{
  "n_head": 7,
  "vocab_size": 2048,
  "norm": "layernorm",
  "norm_place": "pre",
  "rope_base": 10000.0,
  "lr": 0.00701,
  "schedule": "wsd",
  "dataset": "wikipedia_en"
}
Each number is 500 + 25 x the weight over its row's rms, rounded and kept within 0 to 999. Layers, rows and columns count from 0. Numbers have three digits each. The size before them is the row's rms in percent of the matrix's.

# layer 2 MLP down, 448x1792, rms 0.0181, rows 0-108, columns 640-767
101:502499547478526467522523507478510509526524496535498467481464503479499509538509526532521490465487435507488475503444487543490509494528537504482479468545523567564513524486533534538479552496504480497521516519494465504508493527530490511507462534469475501524515516481509532508482470533500534551468513525462484495485501530490549522501523508503534509533513513468475470487502513505508495511527
102:555496518502544489509508539506490517539488476471505516408496503540473530504468484544496535474505445502533506521513535532482484469478532491510495511505520513498497540480513502505467460511490500493508516487496476511519458535501501506526527497518498525471463514480461506477509514501510501485484470480468485506486508544491500507478545517538518496539530505466483552505507503478497493459542
101:538526466489504521501498507497538550522531498476534539507540474498515521537510550494505501481482510490540495509444458552522517507487495503464501495524525481506507491495529468547510462506539485495510485471526511488472488475476479524435468490520528500495494519514515507494506480530517521453524490512486467460487525529515500559538498499479480469434477497532479477530482527545512519495521
101:511535489503521502534524489451476508527565487515536501523531479480495483527486479493464516501500483470541464536495463509495540514507540496456466489471501528488505478494494487535540491524516510522498516482527492510482514566452551526518502539492489492500520474511549517489486511511498508520544498510504518521476504488531524540485503431475475501500498526522543479517492557498438499500501
097:487495451482487471489518496482517481532515483466537517510505446498486470528432515497515525534503526533504464451506503477499489520528515479494490494544511484515547505547527466494504498495541498505503504485479478484537515525481517493482508523443553500525493535508512482498464485510496482443488522454465538479500500483514493504517542515505514532494504487506508469480498422493488474492436
099:519445475482506483477502508528480527531461496509487526500501549533522480533507521487521513490479500550510472534497533510502505463479505443495490465473496540505501528505499532508487533487510493477485515489448505497522456529530501486462507505541479530501534545494498489523479514505438481490513475550502511490502505498473498498502469503447556443522506509499497495473520512515531483509479
103:470476486503512509530487470516511506451561489505567525502506467454449482475505490488464504486470479512486500463556519487487488472508526528447521500502526510499522511483510503480494560525495509498535542531507482477517427495478483533532471544486523489558500503508467523494552508493540465544539483526525511496494530464520506552495466463467487483471497509511494491513472506496552533520547
103:522507483516506497532490495503525531533534514520505543481540445469493531456524515475454529524471528475477528503510531480528512497485492498483511492484491514496550504507483499467483503473500497529488497516491533475515536480571510458517508533493479523523484489513477493526491475467489538481550480501475516542466513513477495459497498470476483533506511510534513457451517491520521500511485
097:515541494494485461494523508482487500495536467450453483500476488462478537486455517490481500533484515470506500507529560511467495522500524513507497497514483504522510489485495509502457456509495481503525515451470492532513464470517486523506476541524471488482496550497482517511553487502474464489491482495542538532495518507542489502476510476472493515545473453538480490513534511464452482513500
100:554480461546509506516473478497490536525508499490492488513550479456513486451485502484498510463521506516478484524537540504456489514493485540516515557515508511543493493460441472470535484548505505511465500468533523477480482535458503514493510515519506532505529522501468489544538509490473511518542483510470522520529521487484497496504526478523513526498490488468570444555508484433535481517499
107:510529477481505515548501482504510511456476503491524468513501526446503511517486518482511496494476466489440546498470524489479505530486489526484487506467501482471497451499477464520539485515496511527500494502504499454469508480500488494518486514509455480505464511506483502466511550491495525504459469489534474460511516552480555492477468537493498522467501491485503483501529505550488489509523
099:448508495522496492486501492472462512487484482470501500450476485512512463508506513506491500509529419469515503464472520517497459558514485505540497502499469516500510472491511469469471505488458528502485511528495500526500537552519497509539482499529482511487475497511501487502519483510499487457523516474535431539488497484476494487481498575539496507512518483502454496475515511531490502506507
099:478508505512533425485527501465549488502472496517523559513509505486481507477466498436512516472530473487507493502485487538504514538509458461473498534490521518473526514494472505504509522498496493489477484535508532482517530477572477501489496501498477509508479475485496493500526462461454473550504507488462536543564493503506505507451497513475531450445496473502464490488538513428544512549511
097:520550520482504487508501476457519506506555447505503526483491529488498488463478531512489487463498529520438513468457504518550486503492516493535534519523523503512537471478494472507511480509523495499508455502488523517465440545496504493553522460497490523489467499481525478487505478503495504490494521545481505465452488456492508502465484441519487521463490554471518496521516471489514529516497
103:512471521468470507475499501470483498504503525520532534483472486512510460529500487444459534510510472540512485484465506521467535497509438525500474500459494499492510536510481511474505524495514511491502480517526509487451452502546488488547447527460521528535537507521480457504526493533539520468459462487501440496515479461490563481483537536515506497485475471530511482520484477519488509520524
101:489517509525477502475486508491471512501474442505476492463500497522509497498495493500519495511511503513497503534491522517529518447486474539509488506492504467483514514516452504517500500484517509532498514527474494507462508507532503497513517476528513530470518500506469500534501515437470473495497515476518508507520502476486521489444518519495488503438487494498498484479505496514530498511508
099:477551522520473514545497464521458500496482478509494491528488456509510532516481485543525505487510522461512496503480463488470512492520495487516539489495491492519492524498525458500482479497514517478470479506493486471489456532514549484469472522523552486480501500527459537510539500543478502513467475496543510501518465487521550498485494505525514502525509536492489501472483466534485490498491
099:467515476510548530481485517499489501562508443497534501524518524434513507513476502513544498518513517544557496500524523513540511545551503503456523515521560537515486505505489519502501461507477498487516527492494478521507520487513481518474447513467493493462526467466467471486526467492513524495536457494526477478534485521520493494541513534545504508512469423542513508538499514463495482480510
100:569504494512490503488489543489474520476428487522476484510496463479499498522520517505515524500528514485514529479546533520425477525537515509546496505467512531483466503530507545531483523469500510489481507469500488551478569486442504464466453507519502499522512554500477526470479479490498538508523492523497455507474476477521531493515528529501501515513502488487478539497481497514531519513542
099:536488489507513492463505494503507520487511506503499477505498494499485519503510533478489500501476495542522540489514484569572517476492524488508518490505494519480514509510520484515522493490505498499561517511476475478490459542460478550505499452458465480525509503487462502515517498484480517491472479517530509528460508502471494460531440519506495502461481542501519519443468506504540521526519
099:506488500488497440473463501470502534490532506506495489488522503514552484514516501541482523468486506478486508494531534475551494484454489473535463485501482465507490508511497480484544508496500525465485497515487496544503516510552446503514517463480481487537477547477497464536511413493482468502488503509478520475468523532527511505528468474482510505518504527498550463514537478520541484525502
107:450507493536467540509512507484502516518474473502511482464462485516500527475463497485482474481483495510523531464508503522510476494535532505465511511509482463519492530499527472512510530495506514448484561474473505519506541496530482521498479479502512501470530530507463539491496508496508514524455523487497512525501520456519517497497514444505479503539456525477526520534511513475507508526499
101:505479484471506508444477481533530462520529541464490516481462498521565435482483500492496543515497532492505530471519483541527501539514505470505526532493508484484488497509487486529512501495525455493497523490503461560519531489516530459525495515506507499562484514511553516458468519523537483463525505475494529473492493456444504507475478479473492511495499524484546533493536515487478509489532
103:556500508494471544494501486492510528502496487495458523469513464470489491498480512509489519502480497523478512482497453449470499546492497533491461477464524506556490509480505518505476498523500511498501451463491512571465471513507526507516498486516484511500472525494489509472517478509520450521537533477506524525446491501508521505504552527538506492477463478541492497511525511491533499490537
103:505477512494516511508494481539545502499494483506515498501500561501501466454507481503496465497479515516493489491477467507507519518479473531466505501476518539483465475554498473484518467509529518491538501457480488466475507541515494496473535520534457482538507475473502465541518446510510532470506517509485500455509477508461524477525550508476447526498491502537508534521499526539494492509503
097:451505468482507488510511494490548510489520495494546511467488521514485517512548535502511489494514480500532475485508492460488494488514463517479510500529516514511501515447540582517500520533501495492510527527502518496499511471502470516507488460529457485527493510482494493476492496513513483536522503491500513497518466548532506489460507493513488513492507500494522527523510532508515505500487
101:535521501527499556516490485464503545540487510496466490483461491548515507469537515449484513514491535544584492491525503475517526514476536523514470526503468477509541472497495498528481485461501487492498487513470499490488554458513488462490541539498502524479499486513487503497529479543508497535543522481481507482511462543530490499515488452481464512533531490502528525494461497494510491502531
101:482517483526497441456515505517488459498507532503483494500511462514521530489532509491492532526502456529503472505527540471453489497483517510501515486469482515510501487498493516506484479482474494529528509551527477511529521514507473525517490451525473491509534465486504513512497546549475503485490472504483486494533474531513497523498485479484510491457470489514538531488516497523496512498524
101:465487494466505485521478476551487507531495516506454486539512519492507460513475474539525458518524504525504478486504525503512478445507551496521510505468512518524499486521485492469501516480494498493501464528510511517498506538502476504530489481484526525490496448511510504478524482515489483497495464526517488512532506454500530466555489516512564497529509505514533472498508510494475531499516
102:488515484473530526538478507524466487499531490506454483504524504513472514506476477524520558441497488514445531470477517461473510508509520490528471533494516483519495479493477507529497495503460482501508544458502515484503477542513500517543481517481465452477461478462516521490490514449487490516496500528489506449462503476521447498505471559537489500468508494480445484502540487485467475471501
100:511518506518506477482524479520490479477502485514523552479516522533545522532494523481500485478489513518545512507477494504433480515506511517468514518517459478482518479521495546463485523509520503482540507526454521445491487465453495496495483527510481514504527523493509498509534491517512477489470534469519489539496485545528502538534477451495526484516507545482498486519490539503525449509481
098:491498511497505474501471484533509473490479460505523447475502496490509542469542544516466491521513487500513480500516560522444482460501517491519503512511472510501532510460506489518459475546488493501524499511465521528529541501501504463512482532513452503481508461522498517491470515473464532520499515436540525478441488468524537444529532439492535502471476527493538515508470504521510484503502
104:513468494481483498509510483477512479547549525457523508469501532534517500520527500581521494455489499505500493498473479505452511484485505494480505463528458482431465479513449538504520534484505478519519461463530495486500546534458466503487493480497468492498545501547496487516492470506501523534460477509487477494536486518488441518455496515465475449460505462525470519438500479514483466524494
097:487499475472477514549531504470445478513455473476531515468476550560513533564490445493556470542491526508497459486448511512539518505520513479505468473467501521496476491566498515491480540538511473512522523487486496483516471500467544500518496502513486505477492544515511491496448508498523517533495476483501472467513488506540513515495505493485503499473506492534475548543485518472544518510503
102:482488509474516479488488514480455534518500484536464521498480480504477488493468507512518475489504488509464491549511498522504507514491524515526510494453580512486443480451487481459496497491497509508529556490488487504516556492482520505584479456504537502518488478511549499507494520480484532443530504512486503516505522526510484526522470530484536493526528490508554538529525520466470470539508
103:554515508503499525490481550504526476514524532494513475461526516498516494498466522499497499517500454514511484517493509484517478484501488506515505517524518458495459536496518502515521491504540507486567561492477488490506528483521543510484510479490544493519477462445471518494492507459534508499464498486495542534523504478533524525436509498451505472466470500460489480473539471475525506509528
095:488467474517486504477513473496488501507558472540484489539549511488528511494506520512526526518502489492476521499451491463521527503532495495528528539475485468547488526506486506523493504549489446491497484522483521507527536464509534515559550483494514506474527554492517508477485501510467465522451471492510508504482453472497490497508507481504482510501523516517486507488500455526485517496489
100:489494494514494467505539491476504443494509487457472508509459458462503481505511461469477520501478526532479492500473500486546504498511468529502495459475504487484513494524492494475461490517524536478488521498467480515513467467478515504502509537451520438506493508464520496532497497474551491406528525484511496537460509541480533482492507482499512483506516413509429508441497497457474506507494
103:498464470533470525497526478490514477504538501537502509509533501528465517511475470519507513551505531494502529528556520518469515490519539497478516493510521513518476474450459526467487468514516516523503551493469511543507481490462483481537491515463485474452557500489479487490436487485492475529479510499496485465516528501492547527471467489467489480502517509522470482517491511495518519501487
100:499485484481505466519501543536487488492503480498472460528487506495487497481510515473510495478519490536524501516506472483478482474479481467485461464459463530498525496520483506493497520508539508501500502498449497499516485418525516515478499515512497496510498516514508524470471524520436505486515494496530510494492493488475468450521560525496508508523506475516464491521497513473444491503466
100:526511493535479477469520530464564476447527476494500487464495479479512470513476545521478466507517465516512497526524486469532464526525481496487516479485497503516500493487493529534483469449480465521483454536517497498517473580429501521486523489502480456509487487511510489466471483490483466515501489525484496499482483485490534517473472536493530512472533486466502490461515466552480501525476
105:508491437522528469519515550559534488502520519533555467495478470465515481518494469540463498533478507495463505524481490495515455510453516519501506508505512504491537518497485497477471534485511532509512479552501509494510452483516527533501532487530466472490495519465496506553520478520493505526452466514489507484446457498499468496491492500510513493486482511517550512488486466502467513511511
098:543522504538502525493485492515487479504489543503482448427519473503512500465518500496517478500473497533526512495461522565534456515509497540510471529490523544482497533522545483504512550471494482498505505488468500460517482538470489521462474517483521494492476465471456481507489490478480550495517533461475516537546531497495478463496463509503509485517519508499493522481534490511448466524520
098:470474487526514480494514520488472499462522517487499560480491488488528503484515507485457522470494508516516486523499505464503503501529497501473531486552518459462455494528513545509493513497523501492534462510508504530485470483459514504487479472481505526511506491489513517505498508477507489509442473448476504496508506440477532494465535485550461497513534502500532538500513535463495510528473
102:483465476476514500492520507524486504516493501472471458530506524537473540445513465489485531546552498570458542502541489518527458524503522535498493488499511510457514473511509504492475453511536437491508546489481481501471449468439489507527504533542492482487503485495537524460476497490490470474529515475537464519495514486495494490533496472555525509548511533480503456476510518483511484531480
102:508500493496474531524534509513468509481493474473503516500491523461522518523503486533510453509522549487504530524503467455537525526477524510475492462517488551531515492471538501452481525511497500477443523538466519460517480454548472512534489513539498531511491513487459494510541495492530501499553476491514476508514522488499504496525487528501488511543498486491527487499508494516500511532482
100:493437510504541515500557515494501486527481508516471496529491476486501511524502507542518464478493487533486540469535496473506518506538499542475570489511503506595493544537503461517473489494499532534503484458510516484523527510507524492494474481474491517474461517499518504512519484488526522525534523464482502528503503493508504503509527537517478498478483521519532531518497459495510499476500
101:528457508453496509499506494547508496503489541487532512508520549503509458488509465480520500513487499493461521512557543487502561521481501481506524536549472498529524449492486503489479448538474490511502549534494486567487478505472501510525421510508535508523498546501483531528462514494496481494471493487498534521500508513476479522465513528481494486524452545517494498464474504496489533469466
100:474506510478495487457500492481507499508507518475486515512481511512479481468506499434530511495511496503494473489523476488503492448565538510512514489501499514490519523526532523496509514513511507490460507518465473485491500514504481511534483510520483495506491501483512533499509515487516495484472485531442469524496502543479560544536507500466485467516491549506477499493512542535470495476512
100:500437494487480497486479490437491506497488505506482510487533493480507518490487487499496507488504490518514509496471482540507502486464490531495486501503460511534504465505539481557523500508436478501497482527529492491507476491558466483509482505511460470503492440471528489513516485471467476484479541507474461507507532444491506483533525550472502503516510474502485500513510508491513458489493
101:512502485515506533496494465494482467499490475529476498493521521483519467503526524473498472484491486495526516504477508501533526464505541492491517508458508492542514477516510472512477496508479467477479446505509485527514510510500508501513504525502487500524526510540536514496528465476531495514468475485517470433488531480488486528511494479500456465514509480532441469524508520491507532511483
099:530485482503469444487516518518498518553482503476504501535482476483501490513512485484511508466498525470504481470499526492514515505506507471536531488494518486521507526471483545517508527502525531516512541487490514526491529531509504467493483508474535558514482449448487502463505425468529507533531498479522508562457474475551450470536494545498501491461502526490485474480537450510514485518465
094:489525488494494508517491440462484519531514552501540459534495535486493481469524514506543556479548489521489488463503541532508525495514482513520469499504552513461543514519515511505499513458466504480488465524491447525505483511479488509496504454496489544511495557508512493515537498495466496470520519506559484506492483477504492506478468534492491517507530442484519507503499500493488535494485
100:479516505451497534495525500484477515509482519509497485495547524513486467514524500466465518491485503512487529524524544544504561525464525511535497530516517461519487486472515482512522492457484502491517496481511500488510521509565476517526480464462465501507525498505515545500491529510507505484464489463522486502501527553474446511501519530520457489547496470496518491492522483489481494510539
099:459509547488488522522530524514520502499501533526458526523501486476514507490436493469521487506526513481497477513504531504477512500506489479495508507513507505420513475526531494506471529519491503510489420500491497491538478539548481492536510515517434483493536470483503503529509507519520472437529465524502535473496494497524483525513482520500455488535519493509497493462528482484494486529496
100:522499494529482508479506507464479450476519469507495480536521527481456481505495527488529476480496457510523523486516465513505443525512533560493532509494516487516532465504491532498482504498527499488484477539489468437526563507509505469504516499514520496512492465491493483477496488484523500532514485462530484533517494553477470511483508494473510472491510497504549526514520492469492447508502
098:513511500478495478498500500514498487538544506532501548516561513496470472472518486530530488494501556489508511489507520447504476514504488519490514520472477517485535522490511467464544530491485516496520499495481503533505477504546513508492475536507511513496478469476466465497474479469491519508476482498492538477460503516484485472513497514508498513503519515481507493465460513526484494506475
096:547526501514516501465514498523490549504504483486521474485550493490515500532512499460502510504491489490457474480535455470488498485509490520521502500547535488516535458509481456515522534445497457516507511527492510497464518475542529486498497491513483490519515492517485506522492504480494489516468504473506506488470453522502475488487503488500506542494494497532503464492474477504472548536545
102:502499479479500475504504510514497514487522525447468496508504464464528509486486509417484478487468491518523478533460471516459531522531518461488526497478539534492448502475486500439513448486489500490489442492465455527499500449495490480486496535509515507469508515511536494491541483508557531488514520507496480449496554493461509525516490518476500489532510517528457489517507467520522489521513
100:476534507494481513516508516525574501487484514513496478485506505489497501472504541535497509513505504506499475484488503469451541499508531496505495505534517465538479466500498496523483523560525480479511465486536515532534521502498517505515489496458524504514496475468479505486497526497519527485559505523501491476472473518496543516490498494493477483488505500499468479495468486485492497488512
098:508477521513483502543462452501509481523483543486537474458481516475495469466517502514502522561514480505505502557509457484512507502511474522477504494459523494488538536503490504504492511470484476522523567524465519552497506465491485493502535518517480458516514494481486490521506490502519485483507501471516473504551500522455528517482519550510508501456460506508473492491487448488493567487536
103:470466500494511488505484499510493476448493469465477506484488518477525465521526516486499506477521498486521511476472488487490480511479499491502494510501500569518476463505491509516467526495524520486475477523498451490502499506453534514520503500507490474491478497520516472501493497497518433503444490499487523484516542503491451513519535518509454457553464521486525509470503504523484499512495
097:541464501497532479481466510491478467481519521495520503507536527505522445513532513530486537509502497536541470531478502478500533485506517477536521503502496499477523523485514501500523512551484496506443502528482459525492498471501486508469514520481509503512460503484466513472463489494481476517500492456548520490497476534496526509490485502461545538537484504488470485483505505543516527543511
101:479467478522479516493545439538540472504514501526477512503449524518520527479510520526491484535531497491500502490509505531522508503522508521522490512490502499460474472463484494482466518484513473505496474488514500489469484510545490503482505483520489472525513525485538513553467488508529504528534511456517574505519500499497521450552446540456488468520517512547469481511507467484470493527508
099:515500501482529537549493464553512489485517496527483520514544493512517471481510496520504508524537491471512484483520475470427508513481489473479512507507515493501515459503476491507490493502492543471508509517524521540502488490474499510546477503472451436491461463541483492444526425496528491518500501509512502504507508546498531475521497489473446498456478502506513474490508518510504463504518
097:505476496472489520533468546527551483510466549519457483527486522482508496483526515477504494526491487468498509505497517552521508498524491512478517501451507484535486542513471498502525524488473506501515498489524530514491498478470529489517531524503546475525504493522467507516492522512441494478493471497502462472506539477526573483503511502481506479466517477508459485496472495461486529516519
101:511491519455496472538482523488515488527522462539491527504491491502459467513482491538441500500510537510459480469474541545521486487500523489509491506534525510438496502481522462503527512529487475502510544471510483509480534550508502472502504486476473472500496532471488527468504469483484509566486471495496491530495537478497470519520508486460521555470480515499507469450507475503539500490521
100:454498513527467535493520575540525482453502487467505495512510467499477469469483543519537496468458495473482507534493457483515480474475469528499503491447496492535477519492507468453529520512476524534488511548494495512495518465494513554525523477506502476498547510513470525513524500522484492470502520485479495508518479508489528542515534494562559511527495501477472498477498476500483515505491
100:495547535546489469513492463519487483536507576518518523506467484529485494508511497471508530449489489495531477508500475483521520420541482501492510475504477516523538507491507501499519478507453518494529473493495487506457525520450471467464515505518506507491490490548461480507518481509486519494461501536500506491469556513466541495512462429517494491496505510507509504484498501506491513528501
097:484501485481523511475507509532452492488524472447480502468490536490520504519548520465471523475515475469508528504522485458490463544522473469501537511468496485527471488492502470556506498538559509520471502504487464542488483490466471501508503502486526500498532516543536498498512509489529539523510475511476453525496526510502505499543479442509466520548464482485507512481528492396506502538505
104:510496526490518492582484505488520510450503450514508491527470473518518494456532469478488509492489485513502494531508467476512475495542479531520531523456502485486497469490498531507504476504537497460479519495492516520488528513473480515475529464513530535497468496518503522507504469495461519517492489517479493561462510473458536549523486466504492487480501477482451555544531460513496495489563
096:503476505470467476499499486455459525515526502483467420570485518518511503524518493466487534534483475485503457514509532520510471526477534476481531511470497498451485503494519505528490503555532497498514512478514486491478501498483475478520546494480504505456499483500511510454508499489522463493465507483464476523473507494481538466495512490532511501482504509499482542523472482521506528503500
103:517498514486555483546534510491479540462486509477503486486536486492493500511510503496507484484477481474459499505483476494471482499506515463511519486471470480433508532489449480495497550484511521536516484527480505514493486470458521493522501464503515488510457489493513498506492497526544497521471514522498498482492490511489469512532497514536494518457513459500520516534483471506508489541487
099:535457478491513486502493527484494471521462517500532540459512477445478498502469502535490489516492489551493483495498521483474505493476491471501486510531500512484505517516514522499494504462501476505524505487464508501525487507533497465483521485528525485522504484516500495457503517491521468507522487502485484473506504529535493493517506454500510494547472460496547517529471489541435514471507
101:496501484524500516515483494492502504498467479504516479477508509530515506526534512488520490460500491501489513457517547488472449513502512509507508461482527509519485517501552520550547486478495485506518506501502518513473477503501556494524459505501509515503505482497523511525486518510510472484475511442507447462451531474511495500548511514526505521469531474493551479518536495532458548500522
097:525520484466518513534513491528492519506489446523467468465514491464514499487501506486499476501515528496517528537459496513496468475460481503475529503501516509475544509474527537484471514491493474509512519458524498461539480476430499492487471523448555481456514504513524549518482571534507513441508511462466462490487480489483468493480477459538412491503494526499489475527482476520465543481506
100:478480530523479497532509479498450520500485541564477486462483523500480524502471516498489465511474516493479531499512464506469467535475492447494483453453524481552491490492485499473498534460494492538509495464520464503540513473544466434485506485493511551521468540510505516517527505520505501508490464513511486507463492483526517507474509500496519467484500497497550507523476524513486536507483
097:479526510521503484443512496544483524457492531526482511478520508492503495501495480486523452541498536504497485519532497496493517503504495490529521500498524487543509503512535487476503531513477492506489554497489489439526488527483546475531494455493519514528480489501560499537528508494537456560485482543527481496522501524483506524499513520465518516469512503481517495516520485503483467480516
099:549502525536459453453501477484486523497499539483515469536508501486520495514502472524522501473481510457481502486505510518480483474511512503502512473501489522498488477506493515513511505489493509470489522512517472528543497483499494518494488519537535495503475518485499532508495514494475535498524542545501492483492486506457498500510476516490476502505497463518526511495503491514489514504475
099:510489494494502543467515454488459497532482568505490489526503502475513495498493508475498477494475518516568512470520508488500491497495507448535453472500518454494550553512524509559492516515503534530498476481516480493511497514526507531496492453505497471500535475497473498529475510500482480537539519515501543472530524516506523506531528472512497494510502430516489538516502467482512501491488
105:497491476499524547509472505459493459542520465523486546531495496506531477536513481514514540462488499559504486462455496487444516539488510499505462459510508535480511518508503497524478519491514498537470518462492476425447536521490508491532527445495523490493480504474495491523476477509472485478532495514544531539481506509515511501481501456539513514505452485531504525499465496505493527480493
098:526476506529437493484511550465522528460506502461463489505470481519479485515487519502503535485477510543506516496477446520490482481534514518529509527506479522513531500489489509467502540464497515474487490477527495505540508484501485470466518466443474464517487516503526525446480539502503494459513519496502497473505487535458507490491481496500526483440502509491518497436497506505484516500519
097:543464501528499482512503506465457540503486505554499467478499494457489507471481514494509502508515503477533493497564497451506515468501548503476506529580515506497485506503506494501485531474486504477453517474483468509505560531547494493427472480481484505498470485506470506493524489471520497488531486493474483440535512506509484519503486520486497467516516476484491513496483483437509511475478
100:482497474522516498534522530500463520509501526528494525511504525522476491527498451520497532478494497503556497496473458515501462465464480491511476483485480504465496532538515460496505473485465444507499495485543493608448463520504470507533481503502509501479495493474489516514448486503485520496531506495523529491489501462519489458484497516516496466480516482534514510515486506480494498481480
101:531456533490502477527521527486498465499477457475526515531482468509466563556503514482505522513511470499496489463466496510489546472534521521531541499552507511456527544499490492511527452466512465498527498515506519499446567470480532517480473545478566489490481485479512484507488487486511495515515501479521511498521495523513466507461506523499433499528488491467527455460478482484460528479519
101:459525524519524540504523476495504536500548458512488521524470492495478558423524485442534487464451519528446472519485465500535553497523552564493489503505459527502489477482482510491493467518474489494478483506543484553466470514466510536492489473563509512526498487507491515500482526485492479483507519493553487482472471476525456496482484578505471478531506528489451502468506515479481518511493
105:507503484515510515540499511495514528497519481503501512461513530476492535479513484521534500480543537491481508545495442475497502488501476483518552489480499530586487489484553537518475530457514462515538466521525467491481476518517494476518511495534536530471548538514453488528515556537495511422492546544483553497471458553531455481509451484539447537543502441543502491546498549534476479501490
099:499497509550476523508508544501475478506480480541520503523518537507540497532518448492481468502527514507519511475503478508479487497471510560524453528548521520452533519506496489545436493481522536482476509531527476534506476485487517533514451506479498497463465502492495517521533523530454520534522455505557551536493522511502529475508529511477473509494517500531446485499472511489522485502512
099:509473460494487429466505472437513535537520495460477483531471490475500511523452510499489488497510505510512493478497537520490497460511509522514512505481516481486488500518482459478523535532530470527522518552472506512500479509504472471524455484536465491510472544529509486516509469491497474488523496488514468493524528478520486527485479499502537491468509471489462512456512523496509521513475
100:486522473552502498540501510535513530480491491503509501521476437525472515485546509521515492522481482471516447512575527516504506526497476526474513450548487530521454553474473524487491500527498537520481460523469469494513512525471480536526473546508520470503505528514485520489489492510478492469514493498468437532479521488495510469472512493509485487492515461532470477502450491505483527507518
103:510514501541478524506493497526497546485528531523476483540498504508456515474580475468499451510470464513498522483486523486583489480528490455538494494520486511509490512517496510526540489482517463507509521495470487469485485460520503470536462455487498562498512528545520509474516499501505528504451500536521481512497434488467493498505489488483515525522515516524525465525521509507511520508534
099:492480452477486485502518491481484513494507496526471509520504483516516504480522474488476491502516472498471461524546434535447520527473483501534480479514485511517492507522490485501443452469475531471525539468510505437474516508502543488519538478492465552475534486495527522474512507494450481460507478487498506492510498508540488487446485512509495465500477546489478512512531551482468493513519
104:475477502475514493519490474516532529482472500509490528493516531506480504448477507494463488480514461508481517480444491478485483500484476469498547538515484476516508505516498497510492475486485487529529547512484505548506529484476460490486520494481530508509511473477517503516500534469482549445545505471487483485481442480499471468500475493493495512455540512481471513517528547442519511509511
102:507463547498478482488511449526496481517453494463486488508516464478490534523506506455514450533508450550468527503503488492548504535505503482511529480506485536488487487493496524472498493461512506495491494476484523497471463467510489505547476514520523510495536538480499497473466541503512514479533506529522542502545517524493469489497516557397492520503501516498464530467489510489484491527503
102:538499480509498514507524509507499506438537520489561477468440556499502507514551502528538523473495456517502486499485540495507485493493514510519470519492509472458511502495447495504464544520533564493525531521490513505515488481495507470482513472517456454501521516492503500526484521506553471423498494504498503531493478496504490481502477488514480519526476532468555477482459485512488555510503
101:415481537504504492523530459506553450516547479512496502508477498504496522486481503469510494536517530454552521442450544487481463483478460471528503516513506497556468539511477496448501489550518483476535481489452514513500483530532522498510464503481494495509496494523491497535509511549536520508501479516512452521477478540522509457524504524545512514458517493453475475477489510495490523499502
098:523530515497515484468516526470518496525502515493545492512460496497496506525501516487482511514471507532511532542464468519493501493511462515504456518549529498455486507515499546530494466540518504493521474494483504486498504525498520509520505524557463515501524475479534486497509515524507484467530486463479493471521487471502480459465477493521485513482489510472507469498485455471501522536517
097:496510509494487448503537485515525509481496482495485500542486504491488497477470529483523525463490496489481455494515492522491476523497536458478471537530489504523488532516511525489478467501495507507497457476504506491467537524513487547497502483455537521526473513546531483496539509501506487530524551475495548521472485555519527494495512493504444483473465520511516514565525563519439515486485
099:520476455488465521496487482510521480489524553486482486470541464522495535483558473526499488537508508504517473503495463491483537525482491474481486490461462527459504522471499483523541513508507499495492493467566486517491482467534485424474487469491476500490444487482520419477465464497453550532481505541543501504522468494543543502493476496553519482539534512480500504489478551503539497510489
099:503499492500527456448496473531444485511481490464481486510517489533530523486519494488507507472527515477467530472517456538541487510499455522523524521436535474508508495496488489498490490525504475509488527454464529509501534510491508508508471541486487536510532490515516504483507512511483457466527518450492499529507528522450529486523505504467446499519509487471514534523504486488558501489504
097:487488528495531445551475477497465473499500512502516502500532485508495518472471505480500499476492499454525525472483517519506473556515481539462487453513517524482531541503458481460529462503481528511467530512493512525499507482500498473480506533475467485520500538529488505506486497491543523470501484514475473507485538494528516442506545483495550503527499541504514479541502517516517492506501
104:469516482526502497490501471503507508511504499497514496498521561494470529444520512544521497546536536490472495499503528498513492475472488496455500492507513554507479488491471455488501517572499493485516543514457480529452543505495482493522487435528450505535494484466476516470522566537474499500444490514525491470508499474481521516485519532503504522520481494497525469503513489461521500513519
103:490527489443509487469495529526519512522512524515480457493509451554469512498544476471446489503523505539526495514536525529497492481463493456513488535522451500547520516499511546509494512486481511489505513492483541493522533468548486494489505488490497488504441497546486535524492499480509523455537491517495509524500450507514500500513498519515481480507483503508520504515482510525470520505486
102:527490517462501447559515483439546499494518480532536472514467511505528530473537530496515492497500485460496512467509488535491485496550498502500512456479495449514485500508541481512479538487491502479466459527505478508481470484472475472523490498510506495480473542448504508520466505497517495517525493535537485482543495467521449553480463482520489502521483494448513485463502522451506459529511
100:499458483463475516523516485469510457505475497512481495511479517524465564506563500490535558518514538459469495523469474455469517508522507510525496519497484540482447493493535510491505468490496526478516507526483500517506454498447508517472483541477511499483517456517524465532483508504527505498486506519504523470491504546531476505497524492541525489506517440467518491493482522474472487535554
100:499491514513491457489525457546520507498470500487542527520493485477496487496484499458537483525527500519495521529533514464506470502505479497472558471450466456491496512481475504543469490498486487507546484471489515510450517472492534510478534526534488484545526485520490482479517522509485484502451498539485502531478527484526484523502514509493536513531524510471475509511511505506516511472475
099:522545502493499470507516510492463496505518520497519475494470491484492499566500524487474497477505459512465533538505515508505517458477495504520514529465470539543529495464470483507506510477511521531480502495465537515476442457515490491492419498484503511463460504478508503525477509485558519456468520464510488498518489536516530522493472510493517520490485483510508521542489481523479471493544
098:510530515471485508515522474492485485510487495469474525492494554474489475460522480496527488483508470545496441492504502478535531480490512478476480486479491480491483477475497535486508497543491480497554539471518479460481542496507489494499487475532545501491472494472478523471503462516491519505498494503482520500529515535517481550511503514483499502466490532475516490523491502547521498471509
099:493562479474511457523502491506488471507478471477473511516490487490518506484508508518517492513522471501523463509561497542476499512529518497474505504500499511476464479507504475481467520498461492529462532520493454516452494534538512517526502546497505510458491523488472516532474489542497517518487510453489490455502478489492442465485485520461468508497504492479493521509519509488494535470489